config = dict(
    n_layer=12,
    d_model=128,
    n_head=2,
    n_kv_head=2,
    head_dim=64,
    d_mlp=512,
    vocab_size=2048,
    activation='relu',
    norm='rmsnorm',
    norm_place='pre',
    norm_eps=1e-06,
    positions='rope',
    rope_base=249000.0,
    rope_fraction=0.75,
    qk_norm=False,
    attn_scale=0.125,
    bias='none',
    tie_embeddings=False,
    parallel_block=False,
    extras=['some layers without positions', 'weighted sums over earlier layers', 'capped logits'],
    init='normal',
    init_std_qkv=0.0573,
    init_std_o=0.0,
    init_std_up=0.0573,
    init_std_down=0.0,
    optimizer='adamw',
    lr=0.00192,
    lr_mult_up=1.41,
    beta1=0.9,
    beta2=0.99,
    lr_head=0.00738,
    grad_clip=1.0,
    warmup_steps=347,
    schedule='wsd',
    decay_fraction=0.905,
    decay_shape='exp',
    final_lr_fraction=0.0,
    batch_tokens=16384,
    seq_len=1024,
    doc_mask=True,
    train_tokens=178900000,
    steps=10920,
    dataset='wikipedia_en',
)
Each number is 500 + 50 x the weight over its row's rms, rounded and kept within 0 to 999. Layers, rows and columns count from 0. Numbers have three digits each. The size before them is the row's rms in percent of the matrix's.

# layer 8 attention key, 128x128, rms 0.0958, rows 67-127, columns 0-63
088:414395558498445429532496549547484526443575498508516510411494490502458547376379526525521505527549511464477480487446521403511449452560474430413520520512571534471505427489514644542518499480533416
092:558514432530442419504429466512478521431543537656439488521553454453530497595558422479509497457445480549490414439560581498538555497460462489466522507544492502508575451535414475508524547534522542
077:588525532551496513534417433515503453429547514629345442475514469477458531519537430479553514538470556474519444572557565476547506557537428520406519478524455502520646487499502495478545526593536557
096:527541552502514607425517517550512487484563532447512439503486456598548425549511408640525487546468488410538504562453502508449503479526480470453486495451507348560497488517571559463516456567511525
099:561552551486413504528426440526482474378487492607390503517520483456416461501580406471477470503465561509530419484521526487551535489473425509542569501506440464464610442452486534448484521489502513
083:484518431529589417510458529512555452484502538465499511506564456535509473484516547478547562534445441424421418497443610463524501576464557535577530526392512490439545507522541443540487581412529479
073:515408463457540464453430525492481495595533443419577530534550516450506591462478516512534504457516495585507595536604499483446523526461579517504517555519520492510360506558446432561413456458522567
103:583524466620519422557407475497453471436513423553389415548470441498491458498547485446458563523484533572542478502597563523468577470465509523512548529517516480470487555459477530596507565509525556
134:501453546490522492554622552431479587565481459408573481472450555494490450407442589573498470471576517495478557483511429460520468434497543433442439500457506476474412499509502501519565490514442460
119:425525545539516485559564589363537524591485442372516515486422563460532537473601535461435510578588622511499517478513497449464518442538585432531515548466486495506467480477458529442478451532539473
098:501470493481476503421445477481460473463550464517509479565498478555515473664545551530491595431479442518471519514506530475584552509562496539544496494589478529505468481498434483469482542469510555
100:510463510468474490574516491536561597572498428495493552529558553522543510453487486508512535499516524430557526610501478558471540472458655543506509605498511464495508549495492474503543405450456489
098:522538475423481451494514525512424478502535488521462532571574522422475447491514491496464507494473479537474517463509449566549535419492452477573423498543448496516524567436464556502423553484402489
102:460495442542512506458471449393485467538455486479483522553536456503506543504544437500461507429436487518586475520412493456497563559500511441413566554479470487583414524508383498540514437456537476
092:450512462535481486519638475502477554515515525514512464431474590518508506546493407505513547599608505468496482465464514562473447519466489468401631577537456453578476541514546522541534441468459402
099:464544477497590534601567505509502516567530541456471456538485497489567419480584462514464491517543525381449528506491524524586469499416433471449614532480451478546557463561538532476488599425493523
098:409553541469559495586507550462499513582495619397519452529566475538479426473383435514484478480505539368546494569392436503448404505575419434544538480478501505500518499520524509466525460470521468
096:506572523532534538529523551500471482480434509520485422483518442442508539443588386520464360502404494558557445478464499471474576447500368523474515416519442517488521488450467462453463450571512528
096:471433553474483523517388404478472546497518545480524542435468626492368543523540518495408500482503467554547559580454460540473503448369535476508473453482591531542486441479536558435525431502454540
090:524598409494441486491519441530527449393482621442462558477512546428551497415542470465491496538467612414552546498464521529449456451406502399485551555430475503526460543554534535429503455574491526
098:512470469536572510481397444542474527503553520522519519473417514537612493491539510499556547470479477524515495498413535430561423512538459419461523467537582548419473514597505489541457494525571457
099:451474496448578512528499510469471493512501501424550489511526567498396510416531588485466481575560491436530564566541468570463475523530465548534447432365532441530581596437525529556549490532465478
098:466505492584468382445515556558542460467418470603471566523500427398438523476442554447492463549488540499550459527491438447506500464542538465495533499557485520422489533539457408456513570497541490
081:406492542505505496608587550447438561500508537430506489465470461436544523424500573478448449550455543372547481564477493484439515493540505458448477557486502492473475471496622523541513434574583479
097:552505516535451380540413507521497532433501529673455503530595399458422581550520483437487497490431509520436426496505600499519547514472521506407563522513443567466589489518391460492502585501520463
106:387510526486479534514548495445433481573507452390469463496460546608463516432510562528517523525548482433494520509441424567424465565550443604485475559443430420472509575414533434545448520512506556
106:496447515481556599495594531563497554586454468388540497468391574544454538376468540551513464554572514453495556493469413468481418508508534538510477435444525390461457473437581568435541466530487515
104:502454527510528573469632594511531472632470495386598542519439535466592497464425547575521496593482500492460554512451459437440509502471483480520467517464560516482366561511540513478525452496487439
111:589456525513437532491551506512507500561420432461502392506468497538558441494461483565511455493531568510568511482571488544494566515540371538554520481528487436462487488452522531473467491521531601
093:569548564460441545509458494485538479472483519603435383551548536548489427560582375508509520556449517504507459485468546574465580515465450499443532440551514522538598412501534550489536505523454501
127:529554503507485473527409455560450444366541562638447465512584445549480445587507464484478489472398474502495429505416577546466499553492426527489538493533487494529603461549507538498428531497503528
092:466505474594520502403444444567497520321521525531400457484519467565538558595473514502542494513414452441520424517423557542505425513528539529524574518489435500481544507491411455594516509507503518
073:470525537468518503471516447458494448583518545396630425529473458481630560583493497495462503472498463423507578506512505498503542509468573457465427562423529532523387631546502465504447418477488490
086:519561440560500459471396457524592536405443469439541512477528431522449631520556456476437453544538523521565460447431574496520490545542502590510622547454516485465478542520546434512541492492527482
099:509527546421435428611443492484393470489514532542462471525535449543563487525540403535516577438506507433468517444449448549470529505393551432425457477465495483568553544495519536566467517533429532
096:503534468520505506496490536510491524562565469510542412563485524429469495460406454516492454512474414625472452386528419469559501496568499427474462485536517504526534446474508483526462469402434516
096:504577520497584553507577582489518472554550465457488537589611473430470458484484468462466469540523573536549538496499479493585566502455525391493459451507536502410533568499403596467474489482487509
096:514545527510518538528504607512579545525437488539490542522432485524427567486615526474472453533564548558529515427507553479472575422605540533569595486590518490428499524435490628534462486611521389
095:545455515461579553481536508554449429486544488534529537595532522441512464497503458492512528424571579529524511577494518512528510508435438425552516433455460480526428518523480596430438557545593557
098:465498467519492466552557611468559561498520449496565492488482500456506509408480611509574486548465525473461432530456465492465443520514580531549512554410536532494553570562490563495517420548511403
093:606522587393504580537505564439554497563513506430556452560498465535530421531479450566575477530501495504503477580543541501440498526508409463470420381488478458533540486489534565430501518533433540
095:454568508482520588506554544430443427599527524462560471550597538545551515422383470515518499550490512539546509526512426590467449530452562455443558535525503471568505474421533560559451475441433545
098:519487442550500523485363493504539466461475415522443502538556479476566490472550492379492511458436466530515429466465556542512520523454446543515506551405491592472465526462476388530503518483490528
094:451480463547499552396505466543475443440510514515550543415564486482487453610440443462506488469467480624566455544478534483492617554529443404539426473489535555498510484529413513535549460446499521
099:561498465523469451521531650566497537548450459484516428483517525507365499506502468532530469504516571519474490567574630506531488525509467522553492451448494536508469449501453496381560492485491500
090:523469545453469497586572402511569443531459454453452516547503494545498513456501516542506496578459552445506566528445448576542471489440571467541433507529492572446470582506440479481575512472498507
093:463546519482477462486518480394504472484487561382504532457436576439515428508532453480494525475550469477486478542387491601444473566478536531511436606441632446590507426563555511490547431411454419
096:437517560509566452587458457476533390512521514460540531466489399602529488491480550540574452420415487539578576491399453426568480509484484477443480520494472444501468539530519471445566551397609509
099:455473459514518486475482512471494477413525521542522562509523511515412432448454522465491547562450495430479511455478564376595513481483580487535404563485534547421516456606456403529572534550550549
092:527512460501527434397390454503509443419487518561566516570571533479563534524551514407493471499470422553552458477455538486508539561412557513524520480502522500486532593514433499450440495449519554
098:552509482502570536490492442438454462502549526477449388600462471492573556547533558483522563502504450508527538532511568500507530565489489402507520567463489487530509441500495476491437487501501495
097:497580529565495539501376469484539457515546464523492493580547434522469544575502543463486488493517419543567526495557499472469539505477597509453561510433511453501485456450483510452543495493572559
098:496586497487488465507416467458479503385562593564490488506440512456493497603470489494444457444485498501487500490500545424491628457527458506449488474552621557520482484547418597530496455552596507
105:483499540451483607472441428452495536454492520485520480454483636548380443469506538488492559478477479519551447595599497479496428481485522630488488385524553495542523493478475519419485441446421523
094:506501618439510573458518499464530539466538523418483567530525554448569495490432436525519548549512511406462549526523512457487471534480566455473521538527471560558480423576473497497540423493450537
095:510578485497526442451456500378488460567532573488591526536463479450524524517504602452574538552460494568480471481452620515475598538488505477489492481500515421588485580555421489451463531525504515
088:395418529464481523534602487439480587543526586431542543404496543517460585479456550576526509537444478427499463521530543536441448430427550519527540519486471512492468468527484530471451406531417493
103:535498527433535544599581471535474467581496476531471407518535488455499524406493469488488472517488556375529492572436453482514527402498466499437525486539470470521591429387519606473433429456500524
098:526549488540482466532480533409510471464515475502515452562517471587542584518553523545451540497582563567593613470503581489491549525494504436541518576434542475483510496475498582534412491509570564
103:511492458481511444496594556584461536607517524588552513502603581428483423402512398494576475543498515459488448553451511455525538524565516434587491446504468484415525499611525503476403548499494395
088:488522523451492512474487532506546562562440469569567431485492500550494428562448446510523442558429441463512449520548516557432388464518491467459489557502457517529432565459553455495536445420414409
# layer 8 attention query, 128x128, rms 0.0954, rows 68-127, columns 0-63
091:591434458409568504482536466536544479505512597531500408438544534556535438542435467539517471433572451455420522597464531545521485508487494548430482524421486480565524484465436455525473533480449487
088:527452525435541444461524474530547548474523526591483479423488507526539466536454406520529465437497471478386462511465598492428468480510496501450501506467629516478505447525527445521437477448426418
091:573493558519489403500565467504504532503521537606562473463516468494539568459497450552472497559456449456508366535515482489420425515492506468507449531542606447442503519471400503479466392525556486
116:452463421450552585418491493482495522498501468527446560470523578556522482517445488468527479484527461480424523387490537549530605546541468531435468498439445544567513529510541466479409601431394539
091:476502605585486494472455562483452564484631446405442439537559501512576559538481555513506449579467490562533507459554536446532524507486513462424531465578502510548510541528602528531565496447558504
110:494558550570466431561542544507508468479434461464567527504484446460532503480493494430465471565458560508587488526501446467546420489509548407529464523548458506423528487509491507396640499529565444
084:494493432511534579517473503409519515525573517372482493515509495580581483545472503496556501453547486533533553379443463483527541544521552471481516548501493470523485552495533486514429554397465508
091:493493506441414451587501534550417479428568494426545453525494453516442505517526462488532513563493487504587417551577403435403466445470528489522606562514601573397527393485483631479484379502536481
091:541497523461630530501482525495473560458475499436582432492500565520545565473540471553546500453514415521523582546378468527523495507530363590534553337490511426508476563499556505478444528534543522
103:484475504491432522516527481526467412570537474464518465531492417499491605486554550549522447470593491462507569554548461483510473549515559484445495535493550578495422562470506561469368468506527450
102:504505524423491573458423551509506510544456539553512524454503413551497396616543438541470602494587458500475535490413507492501387522499476519461574480525590528528557505525518533450453555454536520
101:472479494489464568514443451468516618575443421533564512490452399511463545489512480489412444471511543486525553533469447491475387412471514515473509529466451559506554488473502425485481445541444480
100:544474493471456551506481523526557490580486485540538512382440565545520467554395464550536505434532504467379448538442534412430394500561499398526441524421535478494450535466475463524400425475525458
095:504556550596466503467439490544499502533373490525476477460422478532465443537536396571484448585627491521512499512485528401440512449481564503529564524563531446472469511501455450569479508407516451
101:474525537527508468511458485505409514477449444458491447542521608480458519513487476552514474547496486421485578508448419482523612481446481510556564552590565498611472409453451491525589520505562482
096:554528519496401412513475446518484540341441490543546509452496537512487577470513508419447427527451484525469377516458511571545479485539386453518533426586498507515515479432455490406513466528498532
099:572498400464513488539500560425493536488465483513501564533496575452527444496444522451586463429449476488452584508453570509519506488481493512440396474541455462486497501495445413374467545615299560
100:428489498524560386575509479494478485494385470540495509502459463532490526477553430491524492573460471474484465434543490506517455537409492436423554490460553463494599628521448649491465519482460465
088:576522508450555461362534490486503442559461417481556475449497522510552443521509498489418546551455525449536527589531467579468450494423469564506547561565477467496503550538518523510635472532497440
094:596501539497525429503488519515566605503613597516472520474528472502465475417450501579584549508558515410564384509490506504505513499505534403573560542579580605497472471453560536524508413586564456
106:410535433552470581461498529488436532530551416382511512543503429575431473490511560570521482482593500502501525453577444540490502485512562617566454557489418452503514452519574529432551540474409570
074:651473564447532430518446490500497489518506472599444497437550578527531493500484479485460559443491504525407469546444612552516491457529511487441523390520448413471475446460442465470475524422558460
092:427548591486426508504470515510411485518478386421477525483443568531493492512510531472549563491599521482518612431574493477435495509448535605560503492486423432510514472472573494425577537557453545
092:557482475443610512417500467504589487497529451563487517433564527579485456535402473517481510471528470444455483535510560534505526480486511565447496493413460500501513515502544419530496546424413503
103:481476521585428447528480486558519548479497453484577480438484447476453547491589463471436480479503532548549429501414451423439449474600537448483582501558568501444498431542446579501506432524539398
093:491530551580444415583572529499495482482379391520528467541455460441457461453579468470469475528412509524603451537495425440498416503525446401544502519610568525394442456563481504485549475590505487
104:489541528570457412605505550523504512501476425528544519482461497453425475489507520441530431547464586524590488523514452450554464534559521417545474471583466521444499533451515507453617467551533443
096:569472478537503412539494559459495524507475470588492519565563442446445406497534491494522386438499462509502510590428518546554507480564545511470478501546462484458502480376402433388509514469446525
086:487445368552532524521478524530514508492520481514460478439506521602498548486503437551431523468532458410508549459436538470479501500418454583565553571494477509548515535414515609480445578523416599
073:433496428481588532469478493480451518455553481482429550469530515508518618539475508526488547512562459449491477474481529510487641484500505489541455512460495506630505518484532517539419605482536598
119:504566506440446607430404397525572442483528528563437505424497449502575457576492447498487577454537478503480464534437570500524459504490533534337497459507592536499525565511511452548440504428481512
114:532529574486484427548566517502536523483473486477592527478430555451526472466519515509467475538523508485616481586488466444457408472512573431560581468585626455427427469413494489477497413522499464
108:502507443514500514466580586438540521560455546422512569483456559481610435573470430520530459493561458565436529432513477559497554474516547475444456474503507482522443509520490514471573515398447516
102:476493523499522525512508506537510581480399527482461491484523559522506565543500532489496500469474479532572549580499462597446514379452500550581581542416418450507456403484491468459424473494522565
094:459448500560544487571541506597556561526513499481473501452499392543467424439439472534496472530488529531478418538425450459477466503479499420556481423550525610515434521501462477490471555437488529
100:470390474459524578493513479518466532463437485461576479476457501512586444483382524580500492510441482524398468525504421538460457399509463589503517512476393547533530485461589380487479463433437545
096:493544432412566479524551484533493575420511574466452460365573493464489443503571437505422598421537464510462532474447445484466509506430478539491451457522369502494455592518540595480466536493499455
096:519436488531527532453479429536461496482497458503531475475449464504534557456414525491493454484492515450427458522425530491496532572480534527517379595498525588570541454499481550492566456624500497
097:538546570500520477470465440522540540523567502499483542493556489457538430502488468423520491452568427518491433538532523510508496416466431453573497374514566501497521470547506442545411564450502605
096:568575420569453413462492501504403455431406547539542468555459548479491529413475594500465415534489494504516470523484505482531423500477454572499396533501510480552492517482432423543496501577525555
097:600566585509408488456461561496509532445472521460573506469428514522516447515434537526497517591574513422487511576476550541432502441527395511517509438550486473443511466429402383498498529515534489
097:575544487415582558591493529505550509585515556531540510518503527499550476501385478534532459548412486572577589513544506421601557577543480547442428479459430463556434483564531539504587498472441495
087:541560479526569511429479458574452511446478512519559457453495390403490510472409469527641415555492523504515448550518563447480474438473514470517397453450512563556522555512519458410511456540574532
099:530444460547517472561462481535507478472447534562521533492550441491591458469543445407527498451431382475429538492477550393540560498391535555555555530506465565546515487585563514477528524515537504
092:523473481422496488546491518468509413521517569517467456498533422540484473511459549467554520396486557594447532532544504585522532465500532497419504559458456603588554413468495495564551530497465397
098:542536529578554522525480565510531545534469542562481477520423424494438476545500505544470426523468434591580501545585550497426441442617392437432534413509494434469502571517519534536527557532587482
093:526529494489467451523461583557555437480609511513489512535514502469430619568419562542563557472529500486430405477592530595507476510430554390545527463465596503545462385502428487545472493463532444
095:406399483527535558532511432528454501531605534492513483509610496574586486511492539517477472517417532475511424491547509456522571509438497534544449507467518534528522503572570516543502483491536504
089:529459442501563551449559515462493537577526510520549534545448538477531434528444635528494590461500507491423495589512531480498385482555562488493463529462611562536395529527523471428548602475484513
100:504500440496491465514563447429507468560589453438511500566531501466451477439488465596471453636485441485523552551506513574510525565486433470557558499583516461474465468459488555414450501423466528
097:465456583461500483489596512462467431553522456451541436477393597527515541504371459525484560483550454460485523430515422466542450596501480509461493433564511402481478533588469559519438511388475531
098:428440484559500488565528413448523464536491526562512588374466485481527484495503483492537417437555491430547469514466497436475403417470481460511439509522556463471500525423560576461493451505478539
104:516543493499471452506477479397465519552468522504496564523453430470481487524588534496468594509421512422487442466504560453551372504475416577472467596532557550505490582502514575563502589520569506
099:506607497590427439424499470453453464492537591544541467503463499554387488495521493534511466581480467463596451577522550562531486582477429478528556480550476518541474559536577472439557521475519509
097:510500532497531400425506499487448462535527518530559450505447492494512513482467531458430546576489510528447495523575495454505452455501502442561461468483475572458405576519469481527462415475548411
097:506605487417489412507513452494495452444354484566511522496513376574578488461545470477528440583503525478584458577452515512471431554547473542507588422549498462473549524524489502480464480500532536
104:519471464423481472489458639436456622457436459455508580474502549520451481475500565561422517516506531460502513509406506566502371478512443540477494533470476561493554374487468507510547503526364562
095:527565495449634555523525441464538488428428566459551478475481399487578527445498474482521451520595341464486552554471494558394461499436473411534481521444476501472472529483449466497465483426485520
098:461412518584505556422461475552494521435524391531441497512552546504535485570488496415485446515534536514395519467531518506518550452517505461511521534466434541587569498542565478406595518578538558
091:526575515507501470573451498556556494469441558568497427502495536517487543499455480492544552483472567493555437546495605489496407414450487472505561467502563457460522539485431463496479447538537432
# layer 8 attention value, 128x128, rms 0.0843, rows 64-110, columns 0-63
081:433499512432493478481482516575478466484621585399482423439504439473485428453444568526453474517515479474482515428419488494434524562478531500475468503457529484381520575565482450524490471390525544
089:548541495383438471463505505514479495546549550544481456467445503545553437510511581514401619443526488508499577529531475493441487462506442517564477609454541488471428546449454482517496545391493458
102:551476493411508516481464487579508469560391480516540487569507510472453486503515518427536459576522549467525575572500440527421461521570522550545542460502450466560589506448565567436509528521438494
094:524500547484557528508482457457576456478541453512558462468487534514464324513689480483517471512481573449491455502552495512619519539468465474492564496544464504487516397411520610457486507409479487
096:545505440533472553553492434434492426490488502483461478488538404483563508423487513501511451481572538512471525470509446474514523415524465560522485498451546469459482519583474559443504466551583565
087:580514476490502581425425546555461553554473497509509518520433500512502604554517475492494591521575474531598539400500467570505525511540445504503543447511604561524481427560475485555492499489454596
083:531493486491463529541499521481470536539483460493472564537489471452515429512412531467449467469524405517435556425476436574499533543446535483481556558572524543507463488478492517427524529628543502
091:503466492429447429475514471483580469415541523461502445562505463583570587450498489521546521427476494542477479468510434533423476457467436532501495536390537507550502584453521488538478436431570464
102:580462542459490493495455513486542368465443535491524506487495557600482502470509586482421464464383524476546438586569534454513421534425506491481559541485380453473506538586502411542435425504489489
102:457457483496455531570544457425574524524455502451498542469539562501429485484501517457456506395436530509462469545469477416592518508587490484420537502535517545538530509535498508554549535487545439
091:482382590562480533452553560471537475460504512481519480489577563427376515533460525436547566513444532393498472525494530477544565453529473440673419549474510517491423489486473519420509545553483513
089:493552491544509480543518503459449475482489582544502567475493538568447398470563508429424530465628540496491545468498394482474449519433539503445597517457566456593501395534539509480522538481550479
105:549362576516469481450481546566503464479439575478533495570554491437514428509447525440550393586512453478517474552517555430506574510454506489489575471626488468532496501501494510551462457490490534
085:491436440500516481522479550544528507501406487508511569511469505438523404554446425511474595469429471528480506464465553611536501461513523532523475554485490564514444459417538538426545593513521521
092:463594536417423492463553519408530501483468505425468515551488585455391487499579489460468473556471471445486452548421463597456507470506540482471511580449496386523493396536470506515489499417468528
089:508487502471569457450568554495485517525519556522549524410499579576483483494415579492448478503453421592595552463443516498515545588494552500515493441633416543622509573471675477488500499514497478
084:497494463536417465554522397443426536473513466500471485506478612484439490508512483516483455444435474510503502420392454570494573556441503477464592581498504533507477429467418512562444473540483465
096:506510414532486553451482512510491487516496507510553502560421513571560463555504542532517530404506471388449477380522484429608550463545474512544460585431582545463509470465467533379495445513473563
103:416420526457540513541465501517612506511546528495551494423547492481515606521435529575473580513484457553451466482529541518524499521436481524541416439528476423508468516471556428499433569544559479
080:540502463469512513536440503411427501430507523502529449544546473490488613498532461544536580550603528489476473552494505523428433535452509617516470481586549554618504450539435517505498528449509496
089:396494443554483392480562483574533503556392545535465485486570628485468514489549521503539475512467476421515504438471560585434507479527461574498550464504462420510499499565478494433411500485348467
085:564433476487437545446519544546462550498548545445518447508473450490504451537356449524641423447488499484398505517482498494468527489487574478536511431489580495467503552536406475516538472400503485
098:535495499486470451538560492500457603468640479525518477476475450506447471501471408606483536524504467555551435545516498504512427559514526509455439533626610504506463496434524563605551483455468530
089:473460491485458537546494463527554449477490530481506593492556518472431473462486362485486434635434463493388464499447576485515481418526489535563533406522597535442508502494444479474455521498483542
107:538501476512492503469469519549458532554486518451494527436458553495483527546518526548554467533492517499467573578480575548435574556508471476432618496547651536515476458499441483397535574496526513
104:520480568473478468529510532498568486513383446479452438550566491537506487501560401427533436472470562538514550539461464574480485437501569536491492457518482468478508462540438488447383492502438467
080:581470549562462463579480440508600560456515509514478435575579509416509519482462427602536495464552500476446547541637520405483479355459542570510455466526449417548517527485380533489350517424493497
081:484470485647551458653454508425427427542476463548434526431526523456541560550551510539509490486416410482474555467533462603447488499489479470489432460492502405479443442530417498465423388518436573
092:510425520610557474523458592484507406473528493499456478552541416464449473490461494447627450532494539442515549540587537454452559520492531438579478427519414420535493470563450409417494483527392501
099:539540463375482500505478518479549533523475424487465515507491609452450493494505450521519546575539484472435541445454495496362514552459495539595565465513536431487463518452450458445466551463479503
094:530527558463429545442451569470509495557371450550505548438506498510486465521536568430540415490511472520509528528571404464515478480380549504511475505483448552523509369483444526501465428518411557
089:480502466517575546451493485497526466468429500502496574537528396451531491510510487570506513497578433524505516488493465457519493594455470514445463559540340508469495627496574393598456416445469570
090:490488563495511480470570504482398543523490479538523457492509413540415512537487537516396487459502593563500435469555468472439536521440397524572558678582482451462445497480487474470472501468630489
087:571523504435501449611489599498522590495530514464455481522561569485491545485467412519570541492562491442432475415512482532367496475417563485480559470472589553530498424442483543478466471464499540
096:479453572518496553421460537557508479506402475474538513484501538529543589497408562472472431564528466489478496512549475560479439445487473434545460373540480495487567523514443464494441439490459564
097:476414442502496452465522442444475545531562427463568465535408465571502497489500517571454454414488514432543469562471516500547570461416546550497539512422503422478473528500517516493516480459516428
088:413448487556501528547520508492489473501590416529448601506467518527408360475520478474513574507431408528525516464532501473544467407574553469574472463540439507566474472456511478449543509567596472
107:522460552462509465488530503468390529521506528519451469428526607550534533537638506478484453502527530475461464597449550469482416509538428490335548521551529448470500523527484479493595467537501532
083:556500534534521458541539513426512511511412444458476539536576487573417482463530430569598465376513453456605524567511415473484507533532516538469497476423572490550513536506476501496491508401522457
091:422397534577361459513450436615455514518486603442496479459529526559513512494536439478532495469533544553526478504544481505465575490496538453503462565495567442488487414584509649579478499516508461
099:598510494536497555515494505420510552398569484506491468547525466461511467551453402416611541519533513404517471443605498482428484482460527504566589405469539408503467481470470548433506555501405569
082:450515492498439571485519455517567472454505530492515527447516462581538506458551602515425495545577573603443614474563531476514471550515531468427570496499453422567411475480493426575614533480397589
100:439511527569562508520440523485417511557549519540481562487552460478537470511418462385437511569543526534574513509485470540560569501489554508433603427541503504446501464536439525539542471559478486
089:418459447534455448420397496497535500497403531480520499510490462412548452586523516525493494525461464456505499539512533477543540454543519535535534457503556578412451513460432527412449445430477506
099:558592489506490559485471557580582523504487457550535488628406474555510506499478542488493470455467556588465521530465585503477423536463520478511443483449449476509537514440522454437444552584528451
089:506537519463496484494506467494473475528409560458487515460502508567550536493488487473432584485477440517460508405486499507417518440484403533508503529448526470506506482555471424470444436471447492
089:415511474496548582505532492521573507477555460464499418442572474526526358411480414514485559479556502465473517493517492389508536513483537584563466481468487449475545535580535497440582496540520440
# layer 8 attention output (transposed), 128x128, rms 0.0718, rows 64-109, columns 0-63
089:579517541447531477478498503497516521453428530432575492469493520470561506538496430547480503500527398493526566554484647553529480433492488485455447494522529526534573523425498501448514590372544514
091:455502488571473590496501512452471559529489555438488567474513502420551504632457545470499452471605536551478656430428477578549561527469489528473441555508507508566395552548514436547494578446549578
101:495510507429585552417454529478512425425466445483463504538521491495492495586530537343544481447483428509518539568553535489375487442535468541490483490484390470472573504538536444483426507549513448
091:452503395516533579514475559447553509468500554466442528561479489362498458443566512370529534378542517586430433437529431443442544512478571457472578535494464479439473477591519462466478481550490459
099:466481454586471559553501421461489495542541558383487448562503547439534459492484512572545417554506624510572519451534462524484606488523486430529554517469499504550479542522553546536465512537509575
087:439511535521433549409440452519395466568502413451531502493583471449640582569515497506538499449506506523470533494499514506548512595436549568512511465584554459466541584521543540476519560523509512
086:526513496521502430475504491501563571513421515552456489501544496427530557527572480503521550494555537500486567435351547459416478449579429524570494487522564513481338528541475466519450379514518548
093:525527499521414475539514541499507500507506447325459517513493594551462576485444484519560498563466433496514561487541517567618542507456448509457480510400452466568531467436502460547494547487459460
098:518493528507581515501545548517556518436455524557512563537571499564536430541476621503462524483468498519547447545616537542493474482520461550464444494517473491555516561530576501489579555464449478
096:563533509405510460542580511505523548441506513631501545476470512598370515469506513537471550583436476530548433589517488486538492436654446477501544442526559514485568488510490461580551402440470533
087:480548544518477431502570581553509482479509622488514570503435558515428509427554378497573515516505526439584435553481506549446571472515493451558566547577533453437584416581514664478456489512467582
088:611440459523466449475486482551514545509463488539575546543355516463456495548493598456480541594486586479435460504458401538524503521560497520482523478496521470557492463487479487566555407541537578
101:469437519451530482478527519507554524471496538517454451509512532435529481410493470462603519496468509515436434549500546489365488524529548495568454465541448527534541513567500489408517515410590525
086:553488437447461539485502580377496456493495544508473516518448469356442512544560385471499498511472471497485547478340569510460431404559469471527547467493502553511399456551435410567461492505474516
092:555545459504514476451519506502468558495455475480599569513452482442484511524543522482505558490491464507497498572597552510519504545473531566410469495459493454589575476440474425381490386382569496
084:465469531460551569494524510505400537508579467531470538460499482441511590506497559465471587589453384530457553459469476482482407502548462469537449496474502504577515477556519438526536503526509526
082:386530451506423490488467418571554536581559470550489436462533471516466484472471532491489524383473501468454534555644570392513530547501495468494513518425535527467533472539584472474463463512437398
097:498514459519502542488524432336468515525450546500491477488505485308547431521516571535516413484563467531499481428501496476609535533610479482454458475542524479558442484408460510509495556514469505
106:488462512464531545417492570525471455499565501550415519490390521478580506457488432565490485534535391513510519451369635531545430473453485527472487537477467478471460415429529512456423551460491459
083:480520506454532609442450470535479423455534444493498531575485565449583549552462393518531526503464529522457522518459542536515514536463573489517502526569476521483378553533529550448521503450521573
088:510545427511536496500591477443547564525509503541587596513500540563484495508541560492411506491502484427434482585542513530469443482507396466526468509469536559474580550646418551529499408495414465
082:470441588478428450480497498441440495633497495464417444451518491472465492495481463659551496464527493411480573612511504467514517504454586503484520478414528485531583489503538541465527617383557519
100:501485533461457511424453458529445443524547464427578486393529492470523546495478479613514515462491506533500511574501543489553504520395589559451556450571500513439426527428565581390600579516563494
084:518485447447511510466551516490560582423453636522378504481415550502518536457449483482478471447448461417511449561569602521423532445538528414456544480520443478487570453524489501443568511461413514
105:489400535492394399497566490520475525545448516449493474430503538395573539584435463506529533511492476387436575492402552495545495401509504451480519430572588478465431542522426423487461505459499580
103:531572571480507501493514527503583534530444446452498505549606508574514495466593508475471512414499452443469409537615467474460545603429493489514560517456408451509562549508508523465456429511472407
081:596512470455527464461416416504516475461497507476609485540486505553431450543531473587504453543470569439493474478347437461512562504467537489533539511465528508452453477548521560514499469487501504
082:555464476454472446476488503494447513530516468533579507537459567538512492487473511504472506483479599439466463422610590489469523455486468432492410440428531648477489497496431522436457448624501457
092:520464474582553442521538517474535495477536605495491469579457564557463403445464497513509474480577488399500460535490487503351480498529527408598498526493535572477570469587506672473503476560575523
100:494506494466514537465535475499514570480438551440460553508487496436541538602488538455473485467556442461454610540358519594439479486475432529477526493452476512500492489505480435435406424384449579
092:529540527377469517487465481513450542396390492552598529513528485455571475540517478474498539499471510432522387487550517527488447590501501480472446402507499460563550562443465519439520420532539530
085:452538570443545634513468406403438458430531486567554473484567410511555470456523514511422490430462552523564559410517492526404413537480465605498478470496485525527431539434498523467461509429563482
087:452416577554480466476616544562467544516537414507559461480469488630458483495505467470527488487430588442530516495465396499502575437426454450546494546585519486538483448445551501501545461604442535
091:416493529484440459477421500558511546527482508431441554574466544447507575551487431579565532524518504384461576538390535543512535533440563543534571470422540480565517555495527504452490430455504547
086:427470522546484497553535527541406486489550448466429458539490493411607474448430496452519373580480546511521521441577456555449406554451513525534492490422370481529600512554507445491440542546526476
101:504466479631470452498386500450477462650537450474507475455495475521482452496530503484535480449452360482497548496612417403614495474369588521465384539404462436553560538468534435480502596473528451
087:542458400477495426590476542487568542526496537517431554485429513542409469527555541401470466564489461493499457476411438450396446529567512464540453505502526559505450431547441483558503415495492524
116:430478460452494501559566498517488476484484451557495500472442591575467466500455536437463601495534592494451465511627538464540542467526456555476485525545525542487447695541437474497601490490459494
079:567470626613467493481390421512410532537447536413613619552558547551466570464530541548515562395452548452435529478484427513468517501449578451507527453518509512578459581483501515483507566442532425
088:496447498504459396481554512586555521600505386519529502435380534607445490429490511545479576547448473467488394581595487478584414573502579398514458503556466430480594474443488540509607458514569409
095:469504477546530475462501456534526535462515544488488551531471531453505488432581535497657446485539464436479540584483411513490581608431532581534525552494486416474552415464468583389450484474515553
080:497404532518392541619495517485551479460486542494508485427437476453526490508403532418469499553582514536487468419522461503542429562494411483507545509497511449463566467495488435489600462492540589
103:496504554563498432585522502526527482488536464566604459510556521405495503410550450521492499510383561470518479537536505500530475475497554485546570502454547576378507504528542529510548482580543507
087:566510411436473461582549523409491515456486603540567456418415479469453462518527407542542455413497445542482462529498532499456470417455483437475436481578526573473573487558390476472493427492510482
104:524446449534520481413470502459505427506398445574466450514514401578544431594557466581449512435530448476448436485460507421418428614494489585477479491501466504511480524421521474489477511474507410
090:460566519563533531512571519488512612519518523457409597586507520451565498577435577475475416487526565566504575460508503636528505474517406507531446525449457498543476556565522475580517434538468577